{"head_dim": 64, "qk_norm": true, "optimizer": "muon_hyperball"}
Each number is 500 + 40 x the weight over its row's rms, rounded and kept within 0 to 999. Layers, rows and columns count from 0. Numbers have three digits each. The size before them is the row's rms in percent of the matrix's.

# layer 4 MLP up, 640x128, rms 0.0718, rows 160-268, columns 0-127
102:504564485456527558574478516513484465618503502515509476519528528495519554489445431529518487444497521473492486527553539505573536520529489524565551470545446511473534493511535442512492426547503488481505505502460467528471562518434519484553510501485460531484419436549500559479498527488492564527509490502484482521414441438601453454422503475526493450511543517553559538563522460590562475507488
106:558427597478493556543521511489550483533562430511478446552462556550532456453465493479574506426496470509512516590531482518534491555511520555538495454483488457507585470480532491484484521456506508495505544533466451556515494431578556486475485521499562445472464526547503461538488462494423507544567511525497541488455521467398542478480427438462539436524495533541486451480521461510510518517520
102:436459478453567446554560463516508523463520482529504524591478502529488593468537419441477555501478531567521497464520447482483474539507480487436426499498464497479500543432378444423440503467500525503439435496508580453534544481424480428500486464446494468490565489485526475504486449524517472528474512472539543515471475543503460493518539506501500491465506459479482466501535594458532456508471
102:518470550527505498476506512454458546491458563462463592499462520475517483505435525541476466459498479526495488531499501519479503560489486534446573431500490502554462536472537558495501561528497481602442492457584471455521516512495568556480520576574499522469455478417433576536489461592483520493551462476517576510537544545529477516436459466469496539568427505487513492512517497434545524516536
092:488505568459554593524488466530456538506532428456469502493563499465516533515464505470489518461410490490537509513541568573477524588483476495520458449512445563519567501464514426453436590524493465480515572545509469566479506499538516520463513496529500555474547511540537502514544455546543477433525444479501504543501517534492448511470551502419515504451492523526510554572471545443514410471470
092:480443488486505472499472464488474478507570390549506477436479520556467508492455548461570528509560452457454510499501512490479481452431464519548554502514404471468490469504508522470533539472551471490482557528595515474433541545495532495486473484508408510490519512552454471454467474520561508538488543426466484544494475520460519524474497524508482476436431547394545516525544421482435515478425
110:545581460426500449554557585474499482452505491479463448511433534445516511523498465472451496494517482499473571420398527489536459427503472498548511519507496433425458448497514551440460499490536570445527537506474488530451525523501526448551459482516434451537500481514442443562491466514438564497552471489486453541463490516474465523557401551490480496487501514460466508539522461440488505477513
100:570503448477495506533492451440455404446507575584466512521499464531496503516537490509503508508471504494500508584516525569474514517543530563452513497507508498465471466514422448467488510504474449575438500520492473529407533530494519500506469520550506497552441477483450573520465390487527402537485543488476572477507542448546471489503561443489455485501586496449523456421491520491500548537515
090:607560511499478497558470500453433437503409541504548506573465425500437543490489572514499547424519486540545516459543520529474526463468508460450488534500479574483407465460470509477466468441445485567449491512509489489510514438529533495492581576482517505510506509462517484468498548553522511520518578461460500477498495480534495505513485471424463602541550473530491499532543522485428530480463
088:503483467476453602486519415581497515500568504442506475550517471473496565495472502511475608485469496509443419551457431490472475477502449453512513494568502467502477573507517466471488567500401488475508536501540556476554515546510500492519537510539540435543539497437544536483474564517509549486513509536531483464468492559496496491494532491564434524524466410468485600563461497483499483449495
099:582485485436502486456453536526511462498471473460518538436512490496522503513514470478524510475571454492507487494432467512585469619552557486473457482536427480514480582494511451501549441555529506513460509483522493451508499539520567437529488483469474540510465516486463568546560501541457435596495482465517533454588542583472504541455435468547515519505516491522532567466496483477552553449478
111:544478461529440419560566472534581467471472500518495514488527514502559467429437475467446510482530502473505515541459527472450492508613449472571493512538508492489523491432508470535493546488512564538516497546465460497461473472496459523571518458502589507453475542472487531503512505534489523471509410476498451575529491518585584447565492481526473519471487509482512563390561467497493552479477
101:472520503466497438527532540518513523545494505512498513439431529513427429527492447492519491464448532501471566516498476489459455455508526515545410509540506474463472508455511524441589517503473526468474534530481491441485473446516519450433563494477441499495377487538434453492436513530536411525500452495486553498555533442464489472522485490510437475504572529452484537490608452507482480444574
096:564452526537533506525520486483511519555458470490502431511474485503493527498542495559486538547497499463456524509487492401542537504447504513550458475503511513526495374489462491464462436495503488530484528455477500417504472476468456404580492485480523520477440505504480511456528493503527483560462511560513491529513495466532532566597414411491497505522554495439572510453584540598495493500564
094:512436482548510486580468501493549495529539474489528477492465439468542549460487543529530517565524514539550549573491475479505472553507550501551471524521507457503470507477443445453515548531568542447474578445495550544592497468572622471541478506518442557460483542426505407557525503463540475537523489513455562465507510514477472500541494519587546517454525498487474517514480467483497460568502
098:522557418554502478527494504450439498550496462521433493489481528489528540499487529437551492416545481526458454491526541491449502496502545455511431443591465522558477537530491507510501500542558495516538483508464467465481547471496422506512483501547541462406600530521528492557519504594511525489497559537511534575380523464498482459445483455507518467487447499490532590505453509477459532473497
106:494499471466482465516482511542391523527512509555461518506426503548580470540479530480513559485485550451497520405480546435537476525539515518534463516484458525514495465535474517577433479536506521531490508494467524531478581508446451476541529476565506450443508405534489536533510448477529534470464472475491468533436455452527485542465517438494529482494499519483463544447604509628508443540500
090:479495452498516477539521511462518510585513568557527472506467524551449577515585484477446528524449433461486569503455542516507448537525534513522451498523563465467468565526498522518445482450550518521477533492487499533531599492514537512432478559480530540583543575490497511559550526492472467510473533505518469541453455542485500524451517589543452530467543484502498502549495546462413558435564
098:537455558448493513437534467552496515544520462534472504538455450520517487520498530524465467531520522528459600437533493503493487477493463517545563491590526473486525451467450577450536550541461504495483431530465551510499498490505545533570538525467487448451498406458488451458484556524492567438483507436543435465503480510474493585505534436470526496516516476471589499457497533478548576415508
103:558433538485512489488503472552498503524475561497544497505480510495520537554518517536509506477556544541471539481518497541451541505488509592502572472465553584504460493487535418515488494518451522453514509519468446593490476528529590562531450510634473556496536456491554497494471460542577551497503544533525490471413516491521526441493527452424497519478468496516570542515486483414560520515526
103:552530545475569543511533510512539521463486500452462533510434497507511536553509515511525518461544496461492523601482501469452460547587426476542490533518537519557550559477499421491527497462528529536481476471491435573570558481484483527482508525531523487530537427573538553469471571544432506520499442532505531475508571536526494553553502510527504460529426506536506441442485464413592517487507
109:517514516505502522586547555484421566517509543547469498483454534535529567470462506513472501523472507519509475546507521592582534480540589561471511484487456465542563530498525460452572510535489460562489404521435516515520487484509486475539514542496452505496544450500545456469494452512537546417536435500525479549516452458478566489555512415457478488476525582533526551525493458428510495457534
106:478486517522505513521467509544494523541463531543471567578541504441478597563490485498419469486540506489462499440465514457457504494525481549585502479482444429458456511506446522480531507441489527544461492510531496585529565498433515446502438436478472480518521541539434486486508512484473516452527495472500454445489428528531565507476515521504498513496488491526573473399490500543584626540511
095:506471449436506502529561500488484507555527466547467530407479582494468474546557493430549520509527443510519505500582531451476539429446574510512502496515501521444467477486565411520496537420473517541463499547462480486514502496498500546448495542512437481473529507528497448503466513519497518558447406496501479511515523510449521524508579531526505429608452538443479436464548445557548494496529
122:507470464467560512500508488505534499502483506496436481500464612484490538481448450500514497541523468543523505473471486510521526499446496535423544512629516512433484482556493467557538493492562474605432472461499480557392506514522570529564484493517597479454525511441456486504554495502502501461521522508505453502462506524493510456509548469512525519515427517407472567547516594539487486461508
107:504519519437450475483536469526528484494515533491410506465541493477472528469535493547594476480456482424459516481523539432524510537477478384506560454409448543495507505425606448496505456523495518548497488496446492531518543468524532524585485368488496529531512472480531501531496495543578500537573496497490467474453475491549493492467510465467469523428577493515526540536470473512549501517471
108:457460490528451502487468517506436499510558550572411513543496456474534503532518489466495496522528504480603501556454478495501480480485517504525541588460550481480500544445469518455433511475515527545505470373481531494498541517549431487531442543563529503458547566423551562484516495495515451466503512432579464462498555534430591521521454450502469532524503458510512494534504452542515534542527
125:465459521536496491539464539483490523540543554441522518504499492464472591539475505449563606506466478390503476462472533515535465474525510522520482547492530409443489602498479463415504429517509467453461461515443461520462494498500505447469480513485499513484499576438490500527498488485471522446463417531467553489456505562441462584472542419481537486465514450536488505494526510479502574512440
096:510495505502471604498485507512565546449536534508446555490542535508438405441539466516507485532543466484520492494456468488464517555497419483506469424467530502524488544479472485430522462479453403544444501447546486517564443539533451430497519531408493473504446562480506471527514485449452490442453545498435506418495540487437534482472515424516482467525434482517453508434513488523495483531499
104:549495490474545524531479486541425464502519428469559490470547461479437510619483479528595471469507574520506487470434426576419522524488507514465549507546511524572396511468567445531553518496515506492464449507471466486455541501492539501490515546493446431515487555479504506460520523535534485545479519493500480471417440529496495512538533526531539460548476484505560539466588487501572492475486
102:483540480488443478549595502518478457556546473496469459519493558542572449475535533514462481527498557541461442469556515587447517481486528508447454544506479553527503586401518514501527523501512472515546505546527549550442450505472476470434502440539488476498510553497562485476502436551451517548517533499418421474551536447563531539515515443469492420477519464554530487449505517502508443479509
093:519473545543561537459539526532490463525459448477602498495514462498502523563520535528520518433441511470505551494550536503479445504482558495450469508488486454509544481477460481523523523525444436607556518514474498509528439446489463352475417452458500472562529475503531539501429521479548480517480507486537495506511481478469486450481400485412540418495485491539529463519462503495488484436470
096:477490448519559529486450456518444474497459525556500507564455458522477540482517523500458508443462457512503523556536496493538499440596499521512498451521496479456464431392527554465537577521564507490443497559483431453534558498464552540538543521573442484538553497420517519451507522517460560525495476563455548575505513486503476539482492579491448506552427540482534476536465501493509479532445
083:466498520561444511522565477488504531498482481480549437480471506484528503539462546508514486533522509473563557580499530547490407533414541468421455514475488533519560493538464478475587507543482480545495577513501417496458490528476528508514535489539495532462452533499485425443548526508564521466539539427438459479432501545520465517613489503481490527496460484468527599480467574456529513521487
118:503455492526509452496514529531469527534435487445521524511508493554447467443472468443456485470543541535476539481494486441482462472591424568528536533469534515427499482471571475421454455467580456464422496483494532484472513535494521478518492557479504528517597525539530511549521514520474533552541530511483521536490475480537592528506419505376522468461535425498529471433535508507478513555471
099:491540502496536493498478561529487467476470472535470471488500499612476446513535381478460486480523533491496489464523511479510475566544495530510492539515484482478602493482458539473490500465443484505492504529550485493503443512492512493463552478480567544541613459486432488462454425498546489501493502524539483613545504541553433547473403473528509478459447546592470461553553542514460481509546
096:537481462481478452449528420470466510475562464527489478489512581565536478523509419483474501446572526420508485501419473515427520502629545568570533499556509507542509484504602492481468531557528502493492494483524477511447535525516477476494443448488519510520476475482584422465520531522494497482459535459510527531499491519465507512453417466471519487514536489449467488479562554533535517436579
093:452444471475505485481475508467448528522516482481466448476507495547499488493469516389523539513475476532490505482583484425556568459529445499533507583491528467517475517521447470497444500534438456507494496485592546514525451552461508483452527444441522440466467426535493490509513427526490537450491469504483486517443553421556534511515483524492518488524513562525525392588466507444492523579573
102:529501497442494556541505420493534599519510461566522551532543545485536479435471487421466524525487503529445466475476567513517524500445490456531562455591483410519497508481605467497509487482554412502484522528492525504547499451499528465490552566508529520503446559526475499477507528440500541505488463509437470536444527518547460575559544500517537460401481454540512484523493468476523562520487
096:494480442474537454484564530516503536507469510510507586446519535521473531515540526484541520470468462455567471462483457484507466517526460524495487439496470469498475542541487498470464498502476484463455501457548488485553516615588414415505490555479461477567417477530451519483443494556467466572461460521477484530403528573468471517551517551472442524578495540449462468549473571503512523466502
090:460533458527537511552503495486482437461489454465466460490487449486550546484481512574455528479418481448536564509487478531562538507474478491499461434495466497423448501486543645487553412494504513472514518498415497490545461447521436515505453493445551518506487462470513481478555499484480550477481494539539564520464471529540489512567410546530510452463454431472526463472560533560485518522551
098:548417493538507543524432465587513464482481549539477492516493521496500508500430527408448446521493467475445485569531516510393553507570479438525489500549543516472511483460462465455478508451527517532459451420466507478494576569512488487557482481447519532503496521406550512473524478443501513445502463459480517511514547506534458586539478487454521480444469543520452571550502537543525476434492
100:479511468518476509511607535534440517548471495496502519566574560469496414400519499562586510469430545525483533496462439529548519528498511496436548491459425496481431498528485452498451449497521457526533511460487531543460534514543463463483478507468449520507536494546413417493528507517487560495469503487492368489522503516470517427514441447521497528471480481501499502552512473440460486454500
090:500507510529570515550507442585477544440530492498446563462481464475459480489565508512504408479477564530493480500458556378526548477400473530529556461577490442552437477541525514523522483509482554491457479499441456570498436481466448465522459515469508564498449493514458511523495510506486482478494430514538539490489472499525500507514475549496424477447534502492575515477573426557521538498476
101:452461499504522589515427467520509527519493484553517514493499495499503457489399543425477475547478478555399513468472538398516549497569463495511546538489470486429466541517479485434482403523479513504454546485451512584442491505440536427468492562538522475486473493451546500535436518493474501540481436457467444478542436474506466487485540522454529479468567497448447443475483465455491486478487
104:446589508477495529512493530429488511493489550499554440544452498585482528495624506485501437505480537503510506509493489526508463458460470522498497629542597488518509583486518472536517493499528513507445537490517518460447479572439548450471467511570515534521525561532480471495537545538489553530533460486524496506540471546438520485583477444427498438505561500503537503522490535473439488544556
084:447538515458531482471486520537404513488525558526522556471485513538487511510583421514510546464463510479509481550502573502541504523578498577563521454565451453497456501478445534491533542509490538540513500517524554435566548558543478489454449538546452584524505477557469478453423480454508512571472480502499558513454462491476494549461433521519532444505503505465522462462567536496494457525596
094:503545555502526462525469524531524529503470517437574448432441522492498491527515460525497555403472581514413521452488469566482513592491502518437429514549480487471489527474589492480507455506531520570528473465519447521548584511505581496478508509514526542511493533444519566479500463519517547549486527587547507473510488477522504530503532473482442485517575488495470492409539566440554533520470
104:488524517484495470502497544540455508442409435531518501550513488450474535486583512435477530524374483522467500522511424528469536464490468479554506558482487567481446486437549545530429468496518539515425502532493528534493505487491507464519453499563403542482507567470520492468547512490510544488494527513410461477493477454498448568468476534527475502468498485588473515443376488509526507521462
093:504450488491480480495456458516493579536539421480492575502532464494601377507465475517420512507442516456523465418522503538592551527505482539534498582564525454498479471473516481485477491543548527460434447503482461536509536530455521509543544518430527480468557439486534535536432491549529551530458512430512510564454484479483460530492498535515539441509510496522525477529543513478579498472531
096:438513423528501466515617484557476470532564598475485491448531501524459472512496451494426524576507511490567416506468496502526507542508524417538556541497552498472448428532517468471472503496440493474554526445532413561443480501471504496517452509553457446494487559498485450466468415484477506523552478485433558483484528501462572493518528484453514477545526476561511533544492532464507481478510
100:477562467526575533481492488521473424463473512542456544511463501445529512556464442433542534502500458523526398548448524471570536539479501426437539473530451498539444467506498570522540434522492429521502526524528538448504475535534512448518539492486512495497453554528464528574444549523499512506604520567540539491534471411538445491471555522507530561513474523520494515481496503517499468536590
098:487553545636470536499518537497453511532459513440539541447456538483517552445502480473463481490492508485493474538569549472524559522525499479511545474562454483435432480425450536508423412463465489518513400516482487533451508515520523528520557550450453495492411514536477457549473428555499495498505482489579459488521474444513475549489466453523510519530509455592487501504559538485476480490481
102:387482459529494499523513517478448438474481492508459522547469529454525459497457473599453411512532496558439445562582573519555527509461493486473462461600592479484468545484533500503517486550505475531495491539467517518502488517501548501498528574407487525448516478449525499539572468477501575517537534551491431447471498496440553468527451515485539449519489455504521487547485468484495485453541
093:533481518451495417497536541503530511539483488448539546507520519463500495511559461473459466434563491468462530439513479480482516476506554491486542451455379505564543534482478485511529510502480505536499488538551552490516479493515585520576522479541462522422502539439481490511526503552524551471476534464496494458547572479445510503561518618481546374506496412449548535454531492458494527473501
094:489483521501497496410533423453503532502535506460548439540541493515517522480571549509546476548463438504471495493454460457449508490450499526487497505517581477480447535499489502491481509529517436542505532535539568610466442587508441506541485488499553533573518452446508484533511562507527476553494511490499467584564493473511539471541473482458447474414412436545488503526512443461497477437565
107:527496451619515554558476459508487501380404462578442443529465502551454527520577485514454524436406478541505517461470481500524490484499496505472506452499480559444500522575484541481528478497524495502510485467548519488502440494474530477492518460513434516563533460494492515542504466510443534462518432467518471503519443451538512484494566430528478448424531518479541521485469473535497505589455
095:506543493412521466569571541509485507525496545580497491437537575553547452545508455467537379549506562519473513546457488470552540484427536498529491470614473501469499453518592497481501497458517504480466573508467502489497508498436510478499436496588490500451489449458501597508550472467462499462459563554546485480513538469515514453475502511514547486501475489477512476460551543499509463488466
120:495541466478550502559475598519524529477443543449536442481461473557493518557537531485479527541557528478530483490483460486489465438456481550557417468476529582480539464565515498457490544540515451475382542549499497482508457450551430449484437496520464523490460465476480516475505480461444476571463511537489566470448526522521495568458503438473491484509516539485534440495506439538596487543513
095:526510491436517482463462473519447525492478505507489451446500495520550493514461426488456460515491437492522515555479455533535544455484473506506534576603549390497550542579488505432550456518477492573517496481518522502482505523557492521461464465553501542487501573480547469477524553473535559442477476441494459467472453523431496538510441514483547518522535407557480450424529477488463516503604
098:454525518567475521453480466540438514560450531447527492508492550468546523472509506494488459473553519440575561488531439496506457472493461470465476547507519452496504490553480559451468455590532482533498468536483514546431490531576474480429526510442469520404518506489531574524504470452443497495579517508529473505517422504485570576536515463443435517518472491470486451487552414562478530450514
102:486526456543531519499491530529490505470553457428536489474519513523464497562519406458481529445533506511465498504411505509555521481422463530511466557488454534530455369385520450477461468511485482443466553494422518501515500433480485543490461522491530534500419490490481424496488507544554549469544472447476487529451513456497550552470497412470497506463468466477500559483558566522512474455517
107:535436482492494449492545498572503477514435509590530560491477484514450486493474432530419546500520436553523571535506606519505510464495582549542536445508500458541505429511399529495542477555440488560488502447474508437464576503475456542478452521549511535503489439450477499424467502505472536525525529500474491513461511496483527539528540450449542484499516460495520441483424485552530556470480
095:578469512461476471458516473538502463530480483532507551443523564433473504527588479575493475444535520476508515512534455438545517500533447477511472438515459500529470499445557492558419524465531485486463576459514446509518534521516545496476520502498482443517529468576471541562560468554530440465514562443460497508497543492529436441506514547409544434448563480451455489531556519447506528539453
102:425490499460487536580530545529531497550568541516536475559540453504437462494505488448475477498513443496525505552459459529437444511585448511523561497496518471553527451489443546577569549408500547515482435485553478524401475474467498471556514458443466534538509518522531507488524545541488481502500494457459555533469483542456535474449503491531477446495428506539479473547420420534503468499526
092:493559535511494565502548513515554479476532477490427555559476545488474439549492557530428500490490487479509549472507448502462480479494514494460455456494528554479491482501449512495499472534481449437550528522422526503463389472501498496537534503482600576499536465435473469490538473527405391440517469498456475501510448464491495501508417517451432479563548478511402445524508489466511518482529
107:439497463437448516493531593421435519444496516452554481468455456492433526530560476452503450502477495433513545475468500482499435479507494479505540503513485546493537511468512446488509496522495568508470533433456462517467479401486554478494561475466515484513545497530515483518555438431532528617472460397575524505520455464468508434487426473506550500540484518482525476546471497438463481521463
124:433476452445496446447497496480490533488556558418553528520459513481562498481512502477505508529599429518468450536543498521544575438465542578533541504498442496430487514462479434433481510513477439489500529496508531447560485506488472596517454498456511515453515454516522507605504524519523544530496479522482522507547531503522481483482442512433486580489532460511506454446535476492604536440466
094:486510518517495520495573519495532522446488553513468523443415484427481557477462541520480511492482540466451442476542506486492484419551430567463496436517513479516467498444493548496505518498500460475476421509519546530494477478550515455459454501596552530547489462604488516488490554533530565543534493490476567518549461478455570509529610496514523479499508469463585458491483531509478525613510
105:517459520500556521575473548573483488506566514470538518449461473494499558475502496558472545512578464507548487526472421503603498511441481510517553450486441501539559559457526532433518625533585384515516441516571491534459522527534456470477492498500482485513459489465519451552480475497515457523482454503459523472497504476553483549456519454494489513450470521436512503521493476466542476576536
103:485505452499531484523531434512513453503523475530545509419506509533498429515473559457511469573508536613478497511524522565457509523515492482487440577537456528480442505533474455558500466555451514471473601459455543466483521496542500449423437482552437540502486459547546502476498490531515510476470515545469513512459506528509466553550508623508482419504498473477566414509531438524496525510548
095:483492505508510512485519491519494480494522504440546394494486558493503441456502551491506519489496424503515467472515560452510469524589405468478453553477463491528478492538522513463491556416432478438442536523427583471445532523505470492481475484527536501513475536534501442500633484454556457539511491481532499562497449504507478492567504534541517349485441497504519519478481481505475486461505
098:558489508423566506493571506515453472519529404470515497527473431526462465480453511449523419515463514506413460479539488422517525500481481498559533462508494472580495522476496526444509554514528549510447518532558514535438520450508554555494477474484423557463527492492450448514483445500514530490474540460490552491518530457542524490524378423531457398522514501487513525543531427487492517474464
108:498521497478527522500477500509481554512491492532481522535411503466444513531509494501491484447566498463473619515412502546462396504501479487544535531498477450505528489466514487504489504469475501501459447565439485505518497480544564519455532547520549433525490531558480562437486514506586496427443506417523536540480492490469518456456497455472507518522505520526505564419479457652523515553535
093:530521532484505508522492462531524522519463509567488584496510488470483458543480539486515475445475479560489530550439488493473469567428533477513536428496542535498549508524525497476516547489500567409485501483505496480404511456495572474575491451530524526542449498533502549518521532553499569481538545567593497466466569500527539468642473477515541488526480520559540455502544435468461473435533
106:456481566512493518548500454488465551436503432489487522470554471589533532524508500488514533552393470501511477562551533505474557477517424503457455606546496450516486475468461456462487491441466513473541508515449414621547496483480485483496506484514522502531583530501518441516549478507446484489480497493463493424509532557556454556566492482533481494423574513531473440495492504520463474497528
093:507515512489518492558467530531597549416502472516487509456486550510455469504536429451522540476438580539490466485538528489470513483460430622461456507483510495455533461529504489482555487462477492585469508488545443445471398509471535440466488540521519457445450526569589480522467473507498452521424521491582502502484537532505523510549483495552510482563476514437508494467484486540481431522536
105:522470481470575503538495457550520400460487525456594465543509457547491534425507496488539582483516458520501518484476466451475500452582412511474491538490544472478452530453497538541489445432554482497458480547524569563487492444505553470471493467504516471467521522506554410590557401535551502510466419487538503479538509506548481481467494570482466482474533473483526468450475496465499477526515
093:489520466477471428471488469546431555535533507506489471521542509435568562569459527504614449436480531504523446498511467414451509495493502468525373457543530472467466505460466485495448467443516536508551506519472493514437525484498455552440449451539590525499512488451549472602552512469497447492454541534466504520484463510512470507490483524462479538417506489466437495476494548499459487497486
084:512515548518542488514535466486461434476559496504460467540470432608430471516495503508520455443550443464505500462416565488562459567499514520465490497516544505581491450474490486545433521479481477543509509512577466476474545532459554487455450479591532520463484464475500512403469491546472581506541497519526472525489491538464443532478541551417559462527552447535530528552469465523472508483463
104:547462534470502481534445494513457485592458494450496541529471503517562542472473525484557470448493537450573498468499469563493557509584521491500413510549520527530482533465527529513544573502519439577422514510515505483563515437509495433527499507481447456535529553478504474420494548470545569526490412512500462533439488475491492513499446545440561578482538525484555433490525529439514457499468
101:412520421576524502580522524481467554498530481500505511501544484504486543500462539598441597505439445491559402510485484472536512477544506460454486544441504487495486459496458506526457534475447451492516511500504486532519483479407505451523476458494541540464487437432474462545519504510446464476448545560454457526501517530519520412506566478532506494543444541457479549473580542449486497485542
125:503511436559447528533566487548454569408464512441491491506522522489532508551531508480469467512424513541519476427437540483543519505504506508468563525562462502477444518503458496456535494458506486539456460565501544467497512460449522509493543525452479519501530511588612518525436433554568530424540523513475513518510497495557536545541517518453488527496521549527491453442477470427510419431454
097:485521460519493530517491525485499474530536473446479498410475521537558474513469522535537518512469478608464510550446426516485507515530476497535500468466520522464478542535361507497447447544434541585490488425527577573513483433523500491513442450436547524528561421489431504432542452515445464495524518464501457492511440480493494559512533481460444530511536459542482505469534503467485476555477
099:395484563519475481450566506538500553459514507496476531531582484460571485574475531461503559531500508529541427469568517461510534566553501483522428429533497487489459508526446465477503505523502437483577491473491519510523551469493527487434500454546489515485451558450571467540527451457539484503529499528484486504536507586513446509565476442538473478490440463506482476524469394451444545538528
103:589473519521467484506556485476449449538458584488507491516520479542480519524502486480450507440571472537504471480498527486550522528578386535555561462544542545541555517526484548541489541504483510506397516536441464514546497544475462477503570524561536489441583492559542501455508495463466499518532438451547496502576454524557546506524455526456510521485573490485506485487477500515523590505559
091:492431393458542537465492437445446458528478535503462460492501466547549485486542548548458478535532473490518492533509514414468539494490524511492570474573460576455574483444494505421520510457540500497501517474507528490518483520425507542529490555487501441431528482547539606476577480540463569496488536489509502497502563495494498486519445558473482508513546467530507556428529391452498500490479
082:517484534510481510441513551548494512508591475517495511475548457500531502496527504590479520510537511550499492460573466502484511565454597485463559468543548514554487513481582461478526457486545505538507549541513417494447505569487439539467469492491502503467407535470442512554519575578450493480471452495493486522499529524487550518430494534500531470493475383492605443505508532479492506430483
115:568511454478560522522495523545540477477484516580565427518497421532501536480523444527482508456549525439504478470501475514492570522513501487532464492426504504433470515518464495435421478465525430487429425562484495519527435515529571482500426532475440516510444521526456529493505450482444514545503536482482565483497457500471493498528497478442501510492482478429532525534468459457502474512663
095:495513511466483461466575465523494530512507467548485480528460528466522468450519404524512473476468537485457515476543419509499436502508416564510535509466445520414550487533464536571468482541486543520468532525518460474455583470533443523469452486469530506535554412524564494545498432481567494446544523421457463513519507499460450533486499573535537433511502530439482561557463513495524447432503
098:421551507508545563454523469535501394436538429486542472595489481460491551507501508519475463466434577427495563495543475540476521498574523447463533488529465479499456588500458506523485513552516539509530467516493501515482516552504502431540467546491477514557536506455518458517523457504552503464479516510456457539435454463545540473464410548489491470550423477538522409510503492519545523470541
087:497525486520546489479499473502448534516480449387542501545550471469499457451524507428554440439493441536437476532433526410566549499447491520527528514478502509485588525456430451466536463513515474423496581480522528526498469518528537529520504553443518464531501507490522477513487509521522533536544486407489552537544521476493469427513431531450495434544589490506445484438533478501534494479555
091:506433464501563434475542482519507575472460551504542590472515515470462505452519491492466479574505557511563545646541468453511538463456556504505511543504532553503597481581448477457495479490464452537487509488537589530521439477516489484448486509522495450459496451504552481547509485492458498510436482539459469511500517494430522455516446494439501473523466497462490479569439502434465520473479
096:496569463540506441441460474510527486577555441528487546490505482465540481492519539467434467501505484508470434523438450562511523534502482507579518478464468509541576499435542513467489593539505417425467467518477552502495523519538498466457519422525437485522531484505451473503528555529453565521433428531517461561408519488520435539506519451521493492501549487541508506514518569489541466584471
097:571446466515510543523490521435469509452485496492455444509400493468558544399465569498455536501514462529513468539520461511512535514466431503496500559469477566394497499496490551472541522555523517523472494466503531465463559413423519548512482448460473467526497547499506497519496462526451586475522429580539463527544479475481548499515551511495518448457501487508566466438424503537445482504535
101:494458439501513569454491577482524526520539538427479406591511525436452552557544477580437519453589548487498554432538488482460490461472442466504497483518490500471502552514470515488496502517445463490485501515504430467418514543455459474457455447460494412534495470478484488567474470505531416504462445512486506489473470514463550461477512435503570506537491534482486527538460571475525480457487
097:553399499576457521486548498497478454449431457430519499516534461495545555473458523577500513475507494521509439525481548531500552480477535498460479425493456534508561507459501558499470495472389492548487521458498417507540532531494492547453505478446518520490481451484509491502527477547615558528528543595510538464503478507550501528513534420409480457553511473483453499505500446521507461551534
093:461548491530467483432522491495529561523527552526507436469492541535542520519527478521483471531489588403471451444502402498493530533486520493453459546569536531517514473593520417505550515563481499447513535470469497539438532545504495528442493504480539515548524510443524483493573425463547525482453470600527546441496496531490472438448484459539555468481481454479465479500503464511537498406469
097:499504463551560418540488496508526481425535480555531503590477494534501525480530462498472518467489498611537507548456516481505442434563464473514495478486570446495483516509496598495492479495468479385472511500506424494536537518583482457583508521481508429553433515470473521569506492532481544522489436558536516533556485521459461466489472527505522497504440542472571570515538461528508552494480
097:546538441585577444515503465518475463453543485542511498462519539521443408504482487538510530515490504565496499539500507525523617520514503511509511565531501425550478459458454421503549503469446480504467535491462476436415532410517516440507551500526504461509519522431473537475472482542510440491490515434441498454460522495507527508497441533472488521445502436480496391533475534456560530459510
093:484608444501523517483520530461483519472504554515560499512513616496477437474564483528498467481510456474469502495491561454497457521485530480576524547519543513531455501528464423579497484487504507522484504538576556510465520438461525444447462506455474528480560547528436485526526455549499553483484482546553521511470577514474459529454471503446516481432561412553618476477491502462503519485533
105:484480512488560524538490505569502477463472550502592523515495548509539449465471507545568452508519523526487550511482466452582531482486524506540477604428519510530466464450513466525555498527544478519452498438508488510434480535570434478499488478610547485445512547410499436519568492491494453484534479485454533539541493524520514422483536620508464519568506473452548511538498480466513513475465
099:515420527503466439536498512515504548574501484485438510447529437524540525484467439523510507399440473572625546460509525491491520484517526488482444472543531523459509556472589578506480451527503432504506465507514503550526524507533508524508577526500562475477487464437463552572539491538463511532507531440549472555535465424522491463487433473501464453544472558499486539502488527449570477499507
099:543528447487542448538519470530528514497480565513538487522557464505525597581543466548493575497465533517561462421451456437511537484490540451454557512468495497488457440459500537523499481460552479531485489477487465447540500576519452475503490539507489519498502553486467551542495525553497354550478481464542445497555519421557511512493503495517487560491496475460480434527584506532527523543564
094:533466528563518511496520530561470514518499486518495505465592479496477481489472489494428479507551591526483526474586538568480530446508419524517469559401521554514535487478535549477499474495564442562462474433477515506533490547562452457453469496475463455553556519466598517527469566531527565493523486500515545528506442545549505524517459560584444577530499507517534487541485461470514485544482
095:452557535552573547518473465536464482479455589472462478474458461482556483482474503547496515453498477518488521519564471461437526574452526532557535566529512460555530501488441551532551540508487536463436461579523459402443460492526542507555468464417508533490478464459432511557497469472550472479417498496477507516529508488460455458558548573494481442518529527525525491514465545466518492455559
096:483495440521539433548491471512517477553475435481428450497477512482524476465459499503590558508481473466493565455543503549483484480585446536524431479557462459506493532481416562495496513516494435487560443458438523517525534542547511531511534482567543502476468428518538445494470407549566487529474437512453472462499447508543518523516486524462417448522502527514535538571553478537544497546542
088:511422518532557480460510555502470488569578556564513527472459540493458436460511536447462544492590554468455512520462544501501504447532477500530488496502513532456516479523495514470432495491589452494472518472573518467547407479531533549525541496502505527519487476511462444544464425529531474558565448546499421525544450460495450446441467492508442535560495478459477558489540536450553446497484
118:547443545531467490532498520526559502534517566518569444514448580459563557497487415505457527487514518435442488473559456525415565440524490466526523519509482456462494520461530543479479481531481598482470480550585503469521476568470443401524492468475521547597469485506559461522481525528485482442520538493463541473540524507533529520513523491407489444500469476503501490437519529513452493511552